{"n_kv_head": 1, "rope_base": 500000.0, "qk_norm": false, "bias": "none", "init_std_qkv": 0.0312, "lr_mult_qkv": 0.7, "doc_mask": true}
Each number is 128 + 32 x the weight over its row's rms, rounded and kept within 0 to 255. Layers, rows and columns count from 0. The size above them is the row's rms in percent of the matrix's.

# layer 3 attention query, 256x256, rms 0.164, rows 114-127,242-255, columns 64-127
size [ 62  70  69  72  63  70  59  68  66  63  64  71  59  58 141 138 141 145 145 137 143 133 141 144 152 145 142 144]
[[125  96 110 136 106 130 132 116  36 162 106 110  99  94 150 161 106 188 112 108 136 152  87 120 147 120 132 108 187 100 151 127 125 100 125 130  57  91 101 134 125 204  80 142 168 108 158  93 109 102  77 162 137 102 167 132 135  82 120 157  68 129  86  92]
 [104 131 175 139 132 128 134 100 165 147  95  89 202 133 135 106  99 121 109 186 133 164 141 128 139 182 132 166 190 101  91  80 166 152 126 145 108 108 131 118  39 165  65  65 147 131 166  53  98 101 131 103  85 112 143 102 148 135 133 189 130  68 111 128]
 [ 98  67 154  90 142 123 163  98 111 103 133 108 146 124  96 111 122 130 125 195 123 152  99 136  92 192 153 129  69 125 145 141 159 162 163 115 152 146 158 181 102 137 167 154 147 177 138 111 102  88  66 114 105 145 129 119  78 138  92 131  77 166 131 118]
 [195 180 115  97 112 162 104 104 120  71  98 143 215 146 119 112 156 128 173 119 159 137 132 183 147  98 118 132 123 138 120 111 170  62 110  92 129 144 110 147 127  85 114 111  63 191 156 128 124 143 167 119  83 127 127 122 160  87 107 114 141 120 134 128]
 [134 178 131 114 116  73  65  78 125 130 112  78 154 169 144 157 145 117 105 163 138 162 156 165  85 139 208  78  64 166 120  49 222 153 134 122 103 153  96 129 127  91 118 184 104 125 122 162  99 160 160 112 154 189 162 163  84 124 135 137 105  60 157 153]
 [ 92 114 115 176 114 108 162  91 132  69 100 101  98 149 111 107 134 190 121 131  98 106 159  93 148 160 143 123 166  89 104 174 117 142 206 174 157 196  87 131  74 138  99 144 110 131 104 205 137 151 126 148 120 156 131 164 109 174  89 111 112  86 106  89]
 [165 104 129 140 153 145 147  84 139  79  86 126 103 114 113 194 122 119 191 114 141 130 111 154 178  99 115 163 102 135 108 135 115 103 124 119 126  88  79  92  92 146 129 124 105 177 137  67 106  95 137 143 110  86  79 103 105 139 142 126  97  96 109 133]
 [127 103 163 161 161 188  79 117 162 159 164 147 143 164 136 163  65 122 125 136 106 133 158 122 125 119 121 241 153 100 115 188 125 165 115 119  77  94 140 103 115 199  90 124 130 101 103  91 155  56 111 116 222 168 115 162  98 157 128 130 140 120 160 111]
 [121  88 179 169 145 167 142 108 108 157 123 105  74 116  75 101 143 147  76 194 127 120 157 128 189 102 165 176 139  84 111 143 142 118 129 165 118 113 127 102 127 160  91  97 142  89 102 142  81 102 123 158 122 130 104  54 122 118 171 117  80 130 132  84]
 [184 140 123 104  79 160 124 144 173 140 124 110 152  99 176 112 150 140 113  97 117 146 207 143 116  97 157 179  97  90  89 132 186 166 111  74 113 137 123 154 157 115 100 106 138 139 157 102 110 169 144 108 182 152 105 160 179 116 142 116 205 125 137 177]
 [164 142 134 168 178 120 206 104  98 126 132 111 139 141 119 158 150 107 124  74  54 122 134 131 140 133 100 124 117 161 145 178 137 131 122 156 133 183  97 130 113 162 126 119 151 137 121 112 107 126 171 100  94 114 112 149 116 116 125 152 157 130  99 140]
 [116 113 166  61  47 148 157  89 144 121 144 162 178 113  94 126 132 171 130 127 146  98 116 185 115  98 137  87  77 105  39  82 134 130 121  65 119 135 157 112 128 126 138  96 141 108  97 184 126 102  85 125  98 141 160  96 105 124 173 153 141 113 130 127]
 [184 116 106 144 166 154 183  76 139 164 136 151 160 146 157 156 131 144 116 115 117 106  95 145 161 160  89  94 126  79 161 137 147 108 112 142 176 129 199 108  99 134 126 147 108 147 115  37 112 105 133 119 100 122  84 125 194  97  98 123 122 177  84 124]
 [162 184 133 100 198 108 140 101 127 166 145 118  97 171 123 128  73  53  95  93  70 160 122 154 136  93 123 165 172  90 133 157 134 104 198 144 206 135 145  65 140  84 116 120  95 167 100  92 114 133 170 115 105 119 160 112  86 176 188 121 190 156  48 196]
 [146 118 125  93 174 138 126 122 121  79  58 147 110  92 118 106 100 194 117 158 126  85 159 107 104 132 114 106 110 137 119 124 184 140  75 123  71 132 156 138 104 150 130 166 129 143 141 136 114  86 139 174 132  92 169  80 106 121 125  98 134  74 133 171]
 [ 88  50 116 105 159 120 137  19 145 125 145 157 112 142 190 112 149 158 130 112  91  96  77 122 174 168 139  89 117 105  78 120 126 129 159 102 162 139 138 103 169 140 103 104 125  94  92 115 131 133 121 151 132 136 156 122  93 160 122 202 129 158 134 141]
 [127 158 147 108 130 153 102  99  69 147 117 124 125 152 136 104 100 131  88  75 194  80  86 180 154  69 135 131  94 154  93  24 120 123 179  86 137 167 152 151 116 183 151 148 142 110 150 195  86 105  93 151 134 130 101 178  35 135 103 136  91 119 150 164]
 [114 172 121  94  86 168  79 105  85 134 133 184 160  82 166  89 141 118 114 197 185 126 134  80 106 185 107  71 130 109  75 103 133 125 116 209 143 173  74 157  97 125  89 151  33 101 144 177 103  99 138  79  93 147 130  99 191  95 149  80 126 135 145 141]
 [185 128 133 141 105 123 131 121 149  70 116 200  96 108 142 127 125  93 179 168 109 112  75 110  71 189 109  77 105  80  94 146 141 143 173  90 165 105  95  81 115  61 148 152 149 151 147  95 119 155 156 169 161 162 112 178 129 156 139 138 110  70 137  59]
 [116  98  64 206  82 112  85  66  93 136  65 164  58 159 152  80 106 123 148 114 169  89 110 130 118 125  90 174 117 168 115 165 173 141 128 165 145 139 142 129 155  98 171 129 146 154  49  89 118 157 102 112 122 176 120 124 156 142 173 102 117 167 146 162]
 [137 130 148 107 126 166 105 118 131 129 152 144 110 120 163 140  89 155 100 152 177 107 126  96 172  87 166 108 173 101 133 159 118 108 115  93 160 114 147 174 146 151 130 173  82 168 133 122 145  82  82 142 128 137  87  94 143 110  61  95  87 135 140 108]
 [132 114 170 135 163 143 117 121 126 111 121  81 123 119 115 110 109 107 138 121 136  94 101 125 146 148  90 168 170 140 116 134  78 165 202 117 134 103 121 116 164  72 122 141 157 145 118 107  91 183 151 141 133 147 149 233 114 128  90 114 126 103 110 101]
 [139 179 121 140 128  83  67  97 109  89 141 110 174 153 112 109 165  74 100 157 125 119 187  97 112 155 140 103 108 139 202 109 117 131 169 162 169 118 154 105 132 106  91  98 111 111 119 117 118 110 105 129 124 193  94 187 108 207 207 107 118 135  77 114]
 [177  75 154 140 152 167  88  89 191 166 128 199 156 162 143 113 104 144 162 105 144 110 141 202 189 184 117 159 125 109 149  71 141 121 113  89 108  90 115 119  90  82 109 112 132 127 154 172  85 166 113 131 129 149  98 122 140 148 117 123  96 152 167 125]
 [ 99 170 128 161 174  76 170  81 172  69 100 144 142 132  92 130  88 138  97 130 149 183 131 123 111 141 175 151 173 110 171 144 148 122 110 194 120  37  36 113 117 154 187 107 121 165  53  96 101 120 166 153 124 128 130 205 143 178  94 142 115 160 129 146]
 [111 131 152 134 165 158 151 102 127 154 165 152 165  52 125 113  46 183 137  74 138 125 146  88 107 121 105 168  73  89 138  94 128 162 161 118  83 100 150  85 145  59 135 183 114 117 121 165 145 136 175  83 135 158  85 162 132 180 164 130 152  76 104  87]
 [114 113 106 104 161 104 187  49 114  99 138 123 146  96 103 113 103 145 103 161 110  48 143 167 200  97  69 139 142 116  83 159 211 137 127  96 179  84 113 120  82 122 123 138 153  70 157  61 136 141 120 135 144 122 130 117 131 155 123 183 122 128 124 116]
 [173 123  69 106 163 108  82 142 127 152 137 171 137  22 139  91 159 112 135  82  95 177 153 117 115  41  74 137  98 214 148  99 147 205  80  96 139  75  90 139 108 111 122 153 130  90  75 134 126 102 129 156 156 139 111 133 138 124 147 169 123 126  82 127]]
# layer 3 attention key, 128x256, rms 0.182, rows 114-127, columns 64-127
size [115 107 112 122 115 113 116 109 116 114 121 114 113 114]
[[123  74  99 164 119 131  70 162 145  70 120 166 103 131 206 165 173 126 139 117 157 117 127 133 116 165 121  23 128 121 178 108 117 114 101 122 123 114 160 101 111 198 100 134 143  76 112  93 110 190 141  96 137 159 199  93 136 102 130  93  97 122 194  93]
 [ 79 110 126 146 196 110 198  76 135 118 124  97 121 183  85 143 169  97 158 116 137 132 119 187 180 132  77 145 116 125 119 149 131 183  93 189 130 152 101 124 139 185  83 180 195 122  49 111 108 139 127 106 130 150 118 127 127 177 169 130 154 122 131 118]
 [126 178 117 135 169 107 175 147  79  79 124 124 150 135 182 174 102 152 153 132 132  85 113 186 110 136 152  86 111  72  99  96  70 125 142 141 135 134 139 163 154 103 139 147 134 110 101 160  83 128 122 157 105 115  43  94 107  98 107 143  93  84 137  83]
 [ 97 103 164 142 105 151 163 102  93  92 137 134 133 134 207 188 162 149  85 154  86 144 144  94 125 125 132 140  64 131 136 149  80 150 134 170 146 156 114 131  80 118 122 121  74 109 133 169 110 160 163 117 101 122 113 186 121 152 120 159 130 239  81  95]
 [118 106 113 152 134 106  80 122 148 115 113 141 119 126 153 166 150 125 230 119 126 123 155  43 139 127 136 132 133 143 133 100 109  94  94 118 172 114 178 130 153  97 160 122 175 146 175 114 124 109 132 102 100 169  84 149 134 152 111 153 137 131  77 118]
 [130 167 139 139 113 176 128  67 144 166  38 143 122 149 156 153 115 189 159 123 188 154 141 173 136 138 184 146  92 192 138  85 123 139  68 110 157  99 197 102 147  73 163 151 148 134 108 111 159 147 148 180 123 152 112 166 110 165 110 123 179 112 112 178]
 [132  94 161 112  84 131 108 139 133 133 150 160 119 111 144 150 107 121 153 129 136  68  62 113 112 129 151 173 145 138 126 113 154  85 114 192 122 114 103 129 147 135 113 140  50  37  57 110 142 104  85 130 117 148  77 127 125 104 136 153 130  86  65 126]
 [136 140 104 137  79 145 151 116 205 160 116 129 144 120 116 192  94 114 126 143 153  81 132 162 140 185 187 128 150 141 101 131 111 163 150 131 196  59 101  87 173 104 141 115 135 142  86 156 148 149 102  53 120 126 130 141 130 163 134 118  96 165 102  53]
 [138 166  89  74 119 138  85 134 137 119 148 108 151 125 136 159 142 131 103 134 137 152 104  81 149 169 132 132 130 122 106 162 153  95 113 126 127 137 187 135 120 216 114 197 164  96 152 112 142 155  97 163 153 118  97 182 118 147 184 123 133  78 112 137]
 [142 122 149 146 113  98 134 118 114 131 119 173 120 199 155  87 116 139 172 146 152 133 162 160 113 139 136 137 175  89 119 117 131 107 144 115  94 133 165  91  83   4  97 200  90 146 104 159 155 146 138 127 156 183 172 142 105 151  63  98 122 145  91 105]
 [101 101 124 128 108  72 146  97 142 125 166 112 130 106  97 104 108 141 169  65 100 108 109 122  81  43 176  95 143 152 156 135 143 125 121 136 125 145 172 128 123 111 124 102 116 160 124  93 130 191 161 131 136 168 127 144 166 190 140  82 145 150 127 103]
 [101  92 116 174 103 133 127 131 124 112 145 162 119  94 119 151 182  78  44  93 152  84  83 142 105  78 164 107 154 105 170  86 140 116 157 157 117 127 127 127 151  88 118 177 129 134 164 192 106 169 145  97 125 148 122 159 123 162 141  70 169 123 103 146]
 [197 150  51 147 152  93 133  62 124 148 118 215  93  76 110 156 117 157 103 134 152  56  75  90 149  90 162 196 158 159 138 133 191  90 128 150 111  84 151 161 152 130 118  84 162 100 147 145 142 153  65 137  80 130 185 122 150 157 141  97 136  73  95 116]
 [ 85 164 183 141  86 136 115 101 207 114 151 175 134 104 164  80 123  95 141  95  77 176 157 113 141 127 118 113  92 146 151  93 143 105  60 146 176 108 192 115 113 105 148 122 144 120 169  80 159 132 165 192 110  95 166 143 160 145 122 116  85  64 140  82]]
# layer 3 attention value, 128x256, rms 0.133, rows 0-20, columns 64-127
size [ 99  99  98  93 107  92  98 108 100 103  98 103 103 105 104 105  99  95 103 101 103]
[[148  89 134 126 198 122  90 150 107 119  93 131 112 182  86 138 151 136  86 143 120  89 101 172 102 140 129 109 121 149 126 165 176  81 128 160 159  87  96  84 163 152 173 151  63 143 130 113 121 131 168 119  90 108 156 118 161 111 127  88 109 137 135  94]
 [ 98 109  92 136 173 133  97 106 153 136 185 127 127 115 134 122 154 135  96 110 127 131 136 101 166  88  75  97 109  80 131  85 101  70 110 155 145 142 191 170 155 135  86 173 114 133  88 137 114 134 150 164 128 150 164  81 169  88 154 115 155 171  65 125]
 [139  75 120  58 124 145 130 140 142 129 178  92 192 116 122 162 158 108 177  94 131 182  71  81 112  89 202 133 146 115 172  99 107 118 152 171 167 122 164 124 112  88 145 104 170 121 105 129 116 151  83 132 189 154 185  82 176 159 106 137 121  96 135 137]
 [164 146  51 208  78  88 138 140  78 149 135 104 105  97 136 153 128 168 113 145 147  79 140 131 127  92 145 114 150 150  70  97 120 191 126 126 153 159 132 188 189 179 128  80  70 152 110 183  85 117 107 149 161 194  77 173 150 128 124 161  98 180 163 125]
 [108 128 118 134 173  97 115 180 130 131 162 188 156 206 113  73 116 101  95 139  91  82 126  74 115 164 107 126  77 121  95 159  86  98 138 154 104 132  66 180 136 138 101  70 108 125  93  77 122 160 101 154 159 164 163  70 101 111 128 151 128 144 132 127]
 [157 151 174 103 158 128 127 118 131  99 144 184 117 125  99 126 174 197 145  73 100 171  80 138 114 132 174 138 195 109 130 135 138  82 133  68 101 185 110 171 163 136 149  94 178  78 135  99 106  72 147  61 145 121 136 198 139 110 131 170 155 134 108 203]
 [ 84  84 116  92  99  84 134 134 175 144 125 139 121 176 137 137 153 187 202 114 184  92  98 132 152 118 129 103 116 181 132 171 160 154  95 121 121 120 142 106 114 119  38 154 135  61 157 122 160 141 107 175 115 169 166 115 138  85 105  73 104 162  99  93]
 [112 157 125 114 137  90 103 170  94 145 193 164 179 205 140 181 118 155 116 169 124 145 108 174  89 133 151  47 122 110 120 133 184 101 112  88 153  92  98 156 136 128 114 129 170 118 129 122 237 152 137  77 105  54 110 111  85  82 149 113 130 184  78  92]
 [ 97  99  60 145 177 129 169 169  97 146  89 149  85 143 179 183 118 107  99  95 147 138 115  72 145 145 139 137 108 119 175  79 203  86 113  97  93 127 101  83 166 159 100  78 116 126 129 134  75 152 119  81 131 166 152 160  75  99 105 149 140 122  74 125]
 [ 81 149 120 121  88 105 150 104 123 118 151 176 120 101 130 166  92 137 146 121 113 100  72 135 119 172 129 164 154  98 189 118 174 151 167 177 113  73  76 126 124 182  77  56 170 160 105 164 127 142 102 104 155 153 141 116  30 109 169 176 165 124  97 175]
 [155 141 131  90 104 134 142 137 159 142 117  84 115  70  54 134 145 164 139 180 106 158 113 126 144  68 118 113 124  94 108 114 128  90 166 108 173 182 156 157  98 184 100 149 108 125 156 171  92 172  71 163 165 133 193 154  88  81 104 115 121 173  83  86]
 [ 92 129  91 118 126 144 116 121 167 116 112 197 114 132 146 112 119 170 154 155 125 109 116 140 143 137 204 142 132 167 141 250 157 125  82 139 139 125 177 122  63 153 110 142 142 138  80  89  77  60 129 108 208 139 167 127 141  92 122 171 165 186 157 134]
 [ 99  96 132  99 120 138 135 102 107 127 137 160 137 134 123 193 185 135 137 122 131  90 160 120 105 166  87 145 126  88 143 161 129  96 120 135 121 133 130 171 142 136 134 107 101 173 172  95 124 101 136  90 131 107  82 173 151  82  66  92 112 134  58 182]
 [115 124 125 143 108 109 139 122 113  83 143 152 105  99 166 100 170 118  96 200 124 138  87  77 187 134 100 128 180 108  94 159  82 185 121  85 118  96 102 157  99 120 104 141 122 114 127 158 164 153 158 122 146 196 103 143 130 162 148  76 139 157 127 126]
 [172 111 174 124 196 172 169 157  87  90 130 119  81 137 146 136 152 120 152 155  91 122  85 156 144 118 153  97 127 137 117 151 122 123 142 151 107 176  66 102 118 112 131 112 111 122  76 114 101 128  95 133 221 103 134  84  81 155 152 102  85 157 129  94]
 [105 113  61  70 156 144  76 114  87  84  57 130 102 125 144 157 171 119  61 142 135  89 139 102 139  95 134 191 167 120 180 111 100 127 140 164 149 131 104  73  87 106 139 112 138  89  92 114 128 178 116 135  87 125 159 120 143  65 155 120 127 154 144 126]
 [ 95 141 117 117 156 113 108 183 163 117 111  86 108 169 118 107 136 142 138 100 163  69 182 191 178 131 148 145 167 120 127  89 109 149 138 165 150 114 160 129  53 120  99  85 165  77 114 133 175 104 117  89 153  98  98 121 111 155 128 116 176 166  81 160]
 [ 95 158  53 115 108 188 169 146  62 160 110 117 118 163 170 139 123  89 158 153 149 135 166 148 119 163  82 108 174  78 123 196  69 139 111 185  89 173 150 144 120 177 121 163 140 135 119 125 160 148  77 161  95 161 163 136 159 158 160  83  91 114 122 121]
 [111 144  94  83 128 130 149  45 103 221  98 147 116 149 146 112 149  87  99  92 125 113 134 126 113 193 133 158 124 143 108 114 129 120 143 112 125 116 169  90  73 147  81 146  84 110 162 134 194 132  98 105 105 151 108 128  91 147 153 180 140 145 121 111]
 [145 125 164 126 120 177 126  92 122 128 147  31  84  89 163 149 101 136 134 178 172 102 136 131 149 133 166 154 131 138  83  82 189 130  94 191 139 140 134 110 168 179 115 141 129 157 154 133 139 136 133 161 128 173 164  77  94 170  84  99 165 190 203 170]
 [ 93  71 149 148 139 101 139  84 123  99 105  98 122 115 184 130  78 117 112 110  92 140 193 233 149 157 138  83 133  79  77 110 107 111 135 139 127 145 134  83 124 167  80  71 149 111 159 144 113 123 139 143  75 104 153 141 125 195  85 154 119 147 105 149]]
# layer 3 attention output (transposed), 256x256, rms 0.191, rows 0-20,128-148, columns 64-127
size [107  99 100  97 108  98 102 107 101 110  99 101 109 115 100 108 104 104 104 102 102 101  97 100 101  94  97  96 103 103  94  91  95  95  94  98  96  92  94  99 100  98]
[[159 116 136 186 127 146 105 190 205 112 197 168 168 112 120 102 101  60 177 166  86 140 131  62 129 129 124 131 138 121 156  66 138 109 130 108 122 158 143 137 126 110 153 143 118 186 128 134 154 131 133 115 131 183 127 150 147 150 152 128 101 136  79 172]
 [ 63 107  72 135 100 107 193 129 211 114  81 102 128 138 119  93 145 181 129  98  88  70 144 154 131 109  81 105 186 158 163 104 132 118  81 134 107 129  94 169 149  55 143 142 105 131  94 132 165 121 131 107 156 114 106 189 125 125 178 101 143 144 101 111]
 [ 93 144 145 155 134 190 132 140 153 129 150 145 102 171 139 122 135 132 166 125 163 190 150 129  90 137 123 202 153 123 173 134 163  91 129 139 159 114 115 132 119 172 173 158  69 129 196 134 170  78 172 132 210 137 107  88  94 175  82  84  91 160 146 143]
 [111 140 112 114 175  53 115 133 157 126  75 123 180  95 158  78  66 111 122  90  99 117 165 140 114 134  65 107 134  98 132 183 145 157 161  70 114 139 149 109 129 169  44  87 210 161 167 151 105 126 146 180 150 116 197 130 150  38 122 126 144 109 181 102]
 [108 154 151  98  64 104 131  84  32  94 145 157 173 149 151 115 112 181 152 132 134 129 164 211 189 120  95  94  88  72 105 156 106 122 165 154 178 132 123 125 103 103 163 159 125 158 107 146 158 142  59 120 132 113  53 137  97 106 114 112 149 111 111 175]
 [111  92 114 142 149  90 171  99  97 150 108  86  90 138  60 103 136 144 126 212 104 102 204 161 144 117  72 189 157 110 134  95 174 122 120 101  93 144  99 144 131 175  94 106 130 167 150 149  93 140  77  51 228 142  70 119 164 148 117 195 139 128  86  90]
 [128 159 101 121 136 162 137 135 149 127 171 101 128  75 147 161 167 130 103 155  71 106 108  74  93 106 161  97 133 135 153 197 103  99  67 159 112 146  96 132 127 152 124 116 129 123 133 198 145 202 157 130 156 146 122 162 139 157  81 156 136 132 151 108]
 [103 175  76 132 124 161 134 125 156  87  70  66  92 120  87 185 152 146 154 134 139 123 155 105 111  50 154 120 121 136 137 165 139 174 105 140 170 102  97 138 125 129 141 129 102 126 113  48 140 145 139 139 211 171 100 108 160 177 127 106 102 142 171 129]
 [121  94  89 166 125 106 143 198 164 104 185 106 126 137  98 100 119 197 113 155 153 100 151 217 132  98 120 120 120 188 170 130 142 131 159 132 103 205 107 185 132 176 143 108 170 179  88 164  97 139 110 104 108 133 128 119 129 130 108 116 133 120 161  84]
 [115  96 178 106  97 176 162 138  77 119 124 175 135 181 119 137 134 148 109 145 163  91  96 151 103 179 108 112 106 132 131 123 116 179 140 159  96 119  56 156 105 142 108 184 108  94 152 135 139 106 117 108 142 155 137 113 118  85 121 161 148 168 113 138]
 [118 134 116 117 134 119 108 137  59 140 148 118 155 159  99 168 139 156 154 139 118 107 109 157 119 151 127 163  94 147 113 115 110 162 149 120  84 134 106 102 170 106 187 128  75  86  82 101  84 154 171 179 166  71 158  93 125 123 147  50  96  88 104 129]
 [137 104  89 164 168 110 118 114 164 140 164  91  31 140 128 120 157  97 156 159 159 147 150 121 169 151 103 134 121  79 159 104 112 149 129 245 100  96 105 102 120  93 127 119 187 144 134 143 170 123  90 151 150 111  91 135 167 112 101 158 111  85 125 138]
 [125  85 141  87 113 128 126  84  87 179 138 204 116 131 134 149 142  75 120 144  98 137  89  64  87 126  61 189 100  69 139 137 136 146 120 110  97 114 163 117 125 145 117 161 149 152 170 157  86 173 134 135  97 109 110 136 111 141 164  89 134 158  89 117]
 [ 87 104 106 105 159 107 115 128  95 128  97 120 140  89  84 148  76 131 128  85 113 124 104 146 169 119 126 165 126  54 142 155 140 136 121  95 109 119 154 160 159 140 121  78 142 149 117 137 188 163 206 121 142 106 124 132 125 133 159  71 127  97 160 109]
 [143  97 140 143 145  65 165 118 108 113 116 123 156 197 127 144 118 108 115 140 124  99 138 113 131  22 106 128  93 152 113  94 165 185  78 117  99 133 155  65 145 188  62 120 148 153 117 119 125 142 111 122  96 116 208 149 120 115 148  88 138 101  85 127]
 [ 78 121 151 139 106 159 167 115 150 162 127 172  91 139 177 132  82  94 161 116 144 124  95 122 123 186 126 127  88 140  88 137  78 203 162 126 113 119 138 171 107 160  89 157 131 113 112 113 147  91  98 141 156 107 128 133 115 117 116 125 106 186 139  69]
 [185 173 174 114  89 138 134 173 142 133 100 193 147 123 103 122  96 131 150  62 171  97  77  82 128 159 102 112  92 170 142 164  94 141 119  91 108 118 126  80 109 126 168 139  99 136  93 188  91 156 105 109 152 116 128 133 129 134 123 108 152 105 146 176]
 [ 90  95  88 126  74 104 117 172 126 166 108 105 110  82  91  90 183 150  83 116 120  91 115 156 152  82 113  72 118 115 113  91 105 122 111 168  59 121  86 122  69 110  67 109 136  63 109 123  94 112 174 162  88 135 154 134 193 118 177 141 116 103 113 162]
 [103 147 176 105 102 152 165 137 111 167 108 118  85 142 121 145 127 184 137 106 187  55 152 163 152  83  80  99 150 142 134 130 130 150 114 167 114 155 100 112 133 194 110 130 125 162 123  93  69 107  73 103 122  87  69 105 129 140 128 188  82  69 102 162]
 [137 152 142 147 141 138 139 113 113 101  80 114 122 156 186 113 119 138 147 131 126  97 128  86  86 203 148  82 152 111 165  75  93  74 120 131 122  63  91  70 149 103 111 121  83 145 100 134 120 192 131  56 154  74 165 149 124 139 164 191 114 131 126 127]
 [120 105 154 105 168 126  95 152 161 182 142 150 132 166 100 113 152  90 144 150 159 165 103 121  96 128  73 108  99 146 109 141 149 155 108 172 147 121 102  68 182 162 133 113 143 165  94 157 118  51 109 134 115 161  91 133  94 102 177 114 135 153 101 207]
 [ 93  95 180 117 125 131 167 100 120 158 134 135 132 152 170 126 155 153 186 164 154 112 151 155  97 153 118 156  64  99 138 144 136 127  84 107  66  62 153 134 121  85  71 148 168 133 132 175  87  10 176 109 151 115 155 135 175 136 144 117 151 153 159 103]
 [ 92 211 133  86 170  82 129  94  76  79 116 182 124 145 153 114 150 150  71  97 195 173 125 135 147  89 146 147  72 100 118 181 136 144 184 133 115 116 131  98 123 162  88  90 191  64 140 106  60  82 104 125 139 137 129 177 139 112 100 139 151  98 184 126]
 [203  95 152 124 121  78 137 164 145 134 153 128 149 114 103 135 144 128 125 147 133 120 137 115 133  83 104 168 144 149 147 119 137 122 116  91 139 128  93 180 133  81 120 118 178  77  36 181 117 137 110  83 122 117   0  89 142 129 126 183 133  99 150 192]
 [101  68 127 113  93 138 115 156  20 139 122 142 134 135 121 113 176 104 122 154 186 171 102 151 174 112 192 103 142 110 128 101 114 163 131 110 145 125  90 131  89  99 151 188  51 149 114 107  91 138  86 145  91  94  55 160 112 159 103 137  87 119 135 101]
 [133 104 117 132 138 166 203 190 146 213 136 100  77 124 100 112 161 127 110 179 199 115 115 114 107 103 126 156 113 128  80 114  96 145  81  78 110 113  77 215 209 143 151 170 160 111  78 144 116 111 169 126 160 134 103 158 150 124 103 113 106 128 162  96]
 [140 136  93 134 123 132 112 157 131 103 125 160 201 161 165 114  75 174 135  93  90 140 104 130 122 148 153 115 139  63 146 101  76  97 123 146 103 110 122 107  81 135 151  91  90  77 102 114 104 175 149 165 117 104 100 152  84 102 157 159  81 128 133 212]
 [132  85 162 123 126 137 132 130  72 106  58 141 223 136 106 111 117 159  88 170 183 118 129 184  83  80 125 126 123 175  81  80 158 182 150 101 160 111 132 188 163 106 143 121 153 128 166 126 127  90 126  96 115 135 170  94 110 112 117 104  46  61 123 110]
 [105  93 192 125 162 121 112  89 140  96 130 149 146 144 152  59 133 135 107  88 154 191  92 114 101 200 110 128 121 130 109 131 136  97 176 126 148 136 114  82 110 135 131 151 143 151 146 169 129 140 115 227  86 159  48 140 153 104  67 153 104 128 148 109]
 [179 101 126 143 105 199 118 141 103 169  95 183 166 133 189 116  74  90 127 113  86 109  76 119  71 141 155 132 188  87  85 111  94 166  83 138 115  57 148  75  87  99  87 190 126 128 111 160 177 158  68 166 119  81 107 132 165 114 118 147 135 107  74 103]
 [169 173  99 146 139 123 151  49 173  63 120 133  99 116 117 101 172 134 173 109  83 128 132 172 138 132 143 136 109  99  64 167 143  90 126  70 178 160 170  70 118  94 142 130 114 147  87 126 111 135 162 145 109 122 118 150 113  98 125  94  79  77 118 121]
 [156 129 129 142 163 145 137 115 211 146  66 131  90 159 129 124  88 120  83 157 156 129 126  99 135 147 109 103 182  89 100 174 103 115  80 137  84 128 161 147  77 167 151 187 129 187 140 179 151 101 127 108 157 157  94 109  95 155 152 146 191 158 122 196]
 [104  96 146 159 119 116 113  88 133 151 106 115 178 109 143 125  96 186 111 130 134 141 113 116  80  81 104 124 123 151 143 112 105 107 154  64 118 100 171 125  87 126 136 114 171  88 142 132  96 127 168 132 142 112 169 118 145 152  85  85 154 164 113 119]
 [132 160 106 155  91 142  86  81 160 167 190  71 152 105 110  84  95 157 172  87 157 158 176 103  93  89 170 150 123 140 104 101 112 151 182 121 104 150 118 159 133 162 164  98 110 113  95 120 152 151 147  99 198 160   6 175 164 124  51 151 157 102 126 107]
 [183 128 152 141 104 123 112 112 161 117 132 122 129 131 173 162 125  73 192 222 158 154 147 150 108 125  93 119 115 171 136 165 139 124 139  73 146 135 132  91 120  83 172  98  82 129  99  93 153  77 120 109 148 135  92 134 128 105 156 194 118 113  83 116]
 [ 97 135 142 170  56 105 130 149 154 107 128 104 116  88 153 118  99 106 186 144 113 162 180  83  78 158 131 126 162 181 101 124 102  29 157 143 173 124 140 172 132 147 157 117 179  81 141 118 122  98 154  77  84 211 101 115 127 114 112 112 150 118 153 139]
 [146 156 147  90 131 107 106 182 157  84 140 155 146 114 112 163 107  81 123 122 162 117 153 129 110  92 140 126 150 148 144 107  87 120  58 128 152 136 207  70 106 139 158  99 133 205 116 139 136 197 172 128  76 124 197 100 128  69 119 103 185 150 147 147]
 [103 142  94 113 143 176 152 146 158 103 178 115 144  95 175 147  63 159 155 197  75 102 154 149 123 112 135 133 131 141 198 108 152 124 177 119  83 145 138 202 136  63 133 126 128 108 130  79 143 125  95 153 114 134  88 155 108 132 100 105  95 141 134 130]
 [158 154 119 102 173 111 101 103 117 146 131 138 121  58 151 134  90 119 172 169 134 180 122 115 158 145 133 162 162  98 219  87 124 163 107  72 155 109 128 143 195 117 192 151 121 126 121 159 148 144 149 165 188 142 117 129  90  75 125 142 155 139 108 108]
 [147 100 133 164 136 111  78  45 113 160 135  55 181 117 103 115 205 122  82 147 123 180 105 156 150 126 138  82 123 128 171 121 149  98 177 129 144 112 198 156 122 164 141 146 183  99 173 121 143 159 109 191 137 111  95 120  94 138 154  92 135 171 111 127]
 [148  87 139 152 105 147 161 134 168 108 170  81 131  88  84  83 127 130 119 120 171 110  93 161 164 121 134 163 128 200 133 181 144 151 117  80 201 148 123 169 101 102 145 115 174 119  99 155 146  75  87 146 145 161  84 147 133 123 146 137 175 128 149 145]
 [146 162  99 141  71 152 103 139 129 116 118  49 134 134 209 161 110 145 121 115 106 157 128 120 152  71 102 163 208 109 194 176 171 136 164 142 146 160  86 227 156 121 163 127 130  99 125 105 146 149 102 118 101  89 109 134 118 106 119 133 141 148 192 114]]